Weights of a small GPT-style language model, trained from scratch on English Wikipedia: untied embeddings, 4414 steps.
Each number is 128 + 32 x the weight over its row's rms, rounded and kept within 0 to 255. Layers, rows and columns count from 0. The size above them is the row's rms in percent of the matrix's.

# layer 6 attention query, 640x640, rms 0.048, rows 78-86, columns 240-319
size [142 129 119 142 139 136 104 159  96]
[[148 124 126  98 133 133 121 172  90 105 117  63 139 134 101 120 118 116  98 179 103 111 127 121 118  89 124 110 108 100 147  99 117 160  76 166  96  82 175 159 113 101 120 105 147 117  51 154 154  92 114  88 131 140 170 153 104 134 135 188 118 158 105 106 175 107  58 144 114 123  87 115 131 165 131 170 103 109 155 147]
 [140 154  53 100 141 166 177 173 117 122 146 176  83 151 148  84 158 128 124 165 126 121 185 120 182 142 111 109 158 147 167 172 149 187 126  92  85 141 153 164 224 146  85  58  54 105  82 137 166 129  79  96  79 192  91 132  92  91  59  99 155 122 120 165 155 213 117  88 142 123 126 139 130 109 136 108  61  93 107 168]
 [160 187 115 149 105 124 142 147 153 124 115 184  92 129 178 121 178  84 138 131 118 103 154 135 140 132  95  78 111 143 127 147 114  83 122  43 136  99 105 103 186 144 121 117 146 110  92 153 151 113 114 129 125 126  97  81 137 174  93  75  86  95 100 196 107 180 170 124 181 114 141 125  79 173 137 138 158 137 105 107]
 [140 177  87 135 118  73 113 188 135 138 154 183 122 120 148 120 183 127 115 105  89 120 139 152 161 143  93 107 123 129 130 115 131 125 163 117 118 103  81 116 167  92 137 112 144 109 128 120 131 126 136 124 119 157  99  89  88  97  76  48  70 118 129 160 100 128 117 105 155 152 149 114 145 105 179 160 165 149 145 109]
 [150 161  85 179 132 111 186 135 124 110 153 134  82 115 107 110 135 117 150 113 124 170 176 128 176 144 147 112 109 144 170 127 106 138  62  67 150 192 148 143 167 147 137  99 122 159 113 148 130  90 172 169 130 108 102 134  97 153  90  97 102  98 110 177 148 212 168 112 140 175 132 101 132 146 107 160 114  80 110 142]
 [109 145 106 146 150  96 109 179 142  65  86 149 152 131 121 100 132  69 161 125 112 108 147 112 197 117 111 157 128 120 128  99  88 193 141 110  70 155 101 138 143 123 164  40  59 162  78 150 171 160 151 137  89 171  71 151  92  80  66 163 148 168 112 140  91 154 160  84  86 106 117 135 178  93 178 118 100  93 148 142]
 [131 108 152 195  92 161 132  66 153 197 166 151 110 172 128 165 163 127 108 124 199 136 126 139  65 157 106  71 133 144 119 159 128 120 161  93 163  71  95 108 190 165  94 132  97 126 181 124 108 119 171 147 102 120 112 138 187 170 105 104 140 100 140 152  89 139 194 143 172 128 163 119  75  91 135 124 158 157  93 136]
 [122 142 179 120 124 174 159 187 123 157 114 133  95  90 112  90 155 162 153 134 146 102 174 152 113 104 143 112 117 140 168 139 141 132  55 159  78 128 137 160 149 115  93 119 165 140  81 143 112 143 139  70 102 172 136 139 137 114 170 181 179 148 109 128 170 103  76 115 136  72 138 137 123 102 121  92  71 129 137 113]
 [131 105 142 164 150 162 108 124 149 106 138 129  89 108  97 143 165 131 125 153 150  98 104 180  94 125 119  90 125 139 120 133  77 146 158  49  66 138  51 111 202 137 144  90  78 162 113 146 158 144 170 121 104 148 100 117 111 146  75  99 110 143  94 165  67 164 209 129 142 113 146 118 151  73 180 131 177 131 138  89]]
# layer 6 attention key, 640x640, rms 0.0328, rows 78-85, columns 240-319
size [ 39  41  63  46  71  58  66  45]
[[ 75 155 153 152 145 130  99 174 118 172  93 107 127 117 112 155  99 109 164 204 152 137 156 165  87 113 119 157 101 151  85 119 130  94 124  95 168  72 140 180 125  97 170 127 126 184 145 152 126  40 127 114 128 105 125 157  98 141  46  97 156 152 124 150 148 101 122 192 115 152 144 131 108  90 113  51 124 104 133 120]
 [129 101  67 124 135 140 151 130 137  36 133 133 116  51 118 136 134 136 139 127 159 208 123 188 160 107 161 176 130 123 107 125 127 106 109 158 144 112 129  74 182 163 198 162  68 184 142 201 135 155  60 106  92 148 157 163 118 167 144 136 129 102 117  60  77 156 104 114 146  89 109  96 106 130 190 214 156  90 150  83]
 [131 107 207  86 135 186  92 130 146 132 111  98 135 115 111 164 152 129  89  63  89 159 199 127 114 181 121 104 134  75 113 109 179  86 135  86  79 109 142 130 148 129 104 106 131 122 179 132 109 167 103 118 170 137  87 172 114 106  95 166  93 147 125 178 102  97 129 115 111  95 156 178 121 126 132 122  99 171  83 127]
 [125 117 106  96 169  86 144  87 135 204 118  68 175  99 158 137 165 193 140 104 143 146 123 167  38  88 142 138 121  68  94 178 190 119 134 122  92 156 168 130 137  98 175 153 138 123 124 140 142 130 125 127 150  88 106 107  90 134 159 195 152 137 129 103 149 136 146  88 130 200 101 157 136  88 150 154  85  44  68 139]
 [107 121 241 102 111 182 137 108 127 110 145 129 120  96 131 148 123 105 138  76  57 129 122 143 125 174  88 157 116  97 105  82 104 129 158 121 140 155 120 214 128 140  98 102 164 131 106  76  93 133 136 169 124 101  94 183  88 147 102 143 175 143 139  92 128 139 127  87 144  99 137  78 153 108 111 176 128 113 135  87]
 [ 93 151 129 125 105 114 136 103 125  93 133 132 153 119 109 156 128  73 150 116 169 141 125 119 172 112 146 149  91 134 124  90 173 138 126 161  83 152 150 137 176 146 123 151 152 138 169 102  70 124 160 126  91 198 116 156 130 158 122 173  99 122  94  81 140 139 189 130 114  70 138 124  89 185 149 168  96 146  97 152]
 [ 63  57  89 133 144 139 177 143 154 143  87 126 126  76 131  75 197 174  88 152  78 147 115  80  93 142 136 139  87  82 127 129 112  98 189  70 143 137 101 134 140 131 120 106 124 185  94 121 101  78  79  54 133 104 164 153 123 103 164 134 193  41 167 112 114 103 100 115 226  99  79  92 147  79 158 148 127 167 188  94]
 [ 77 168  97 116 202 149 146  94 171 150 102 156 113 168 133 147 164 127 196 131 202 160 141 108  42  99 146  92 107 122 123 129 126 135 170 100 103  96 141 121 112 148 133 128 154 177 136 193 122 154 126 142 125  88 173  88 191 144 104 178 104 135  89 149 129 131 162 118 121 161 149 162 176 110 115 184 153 107  72 103]]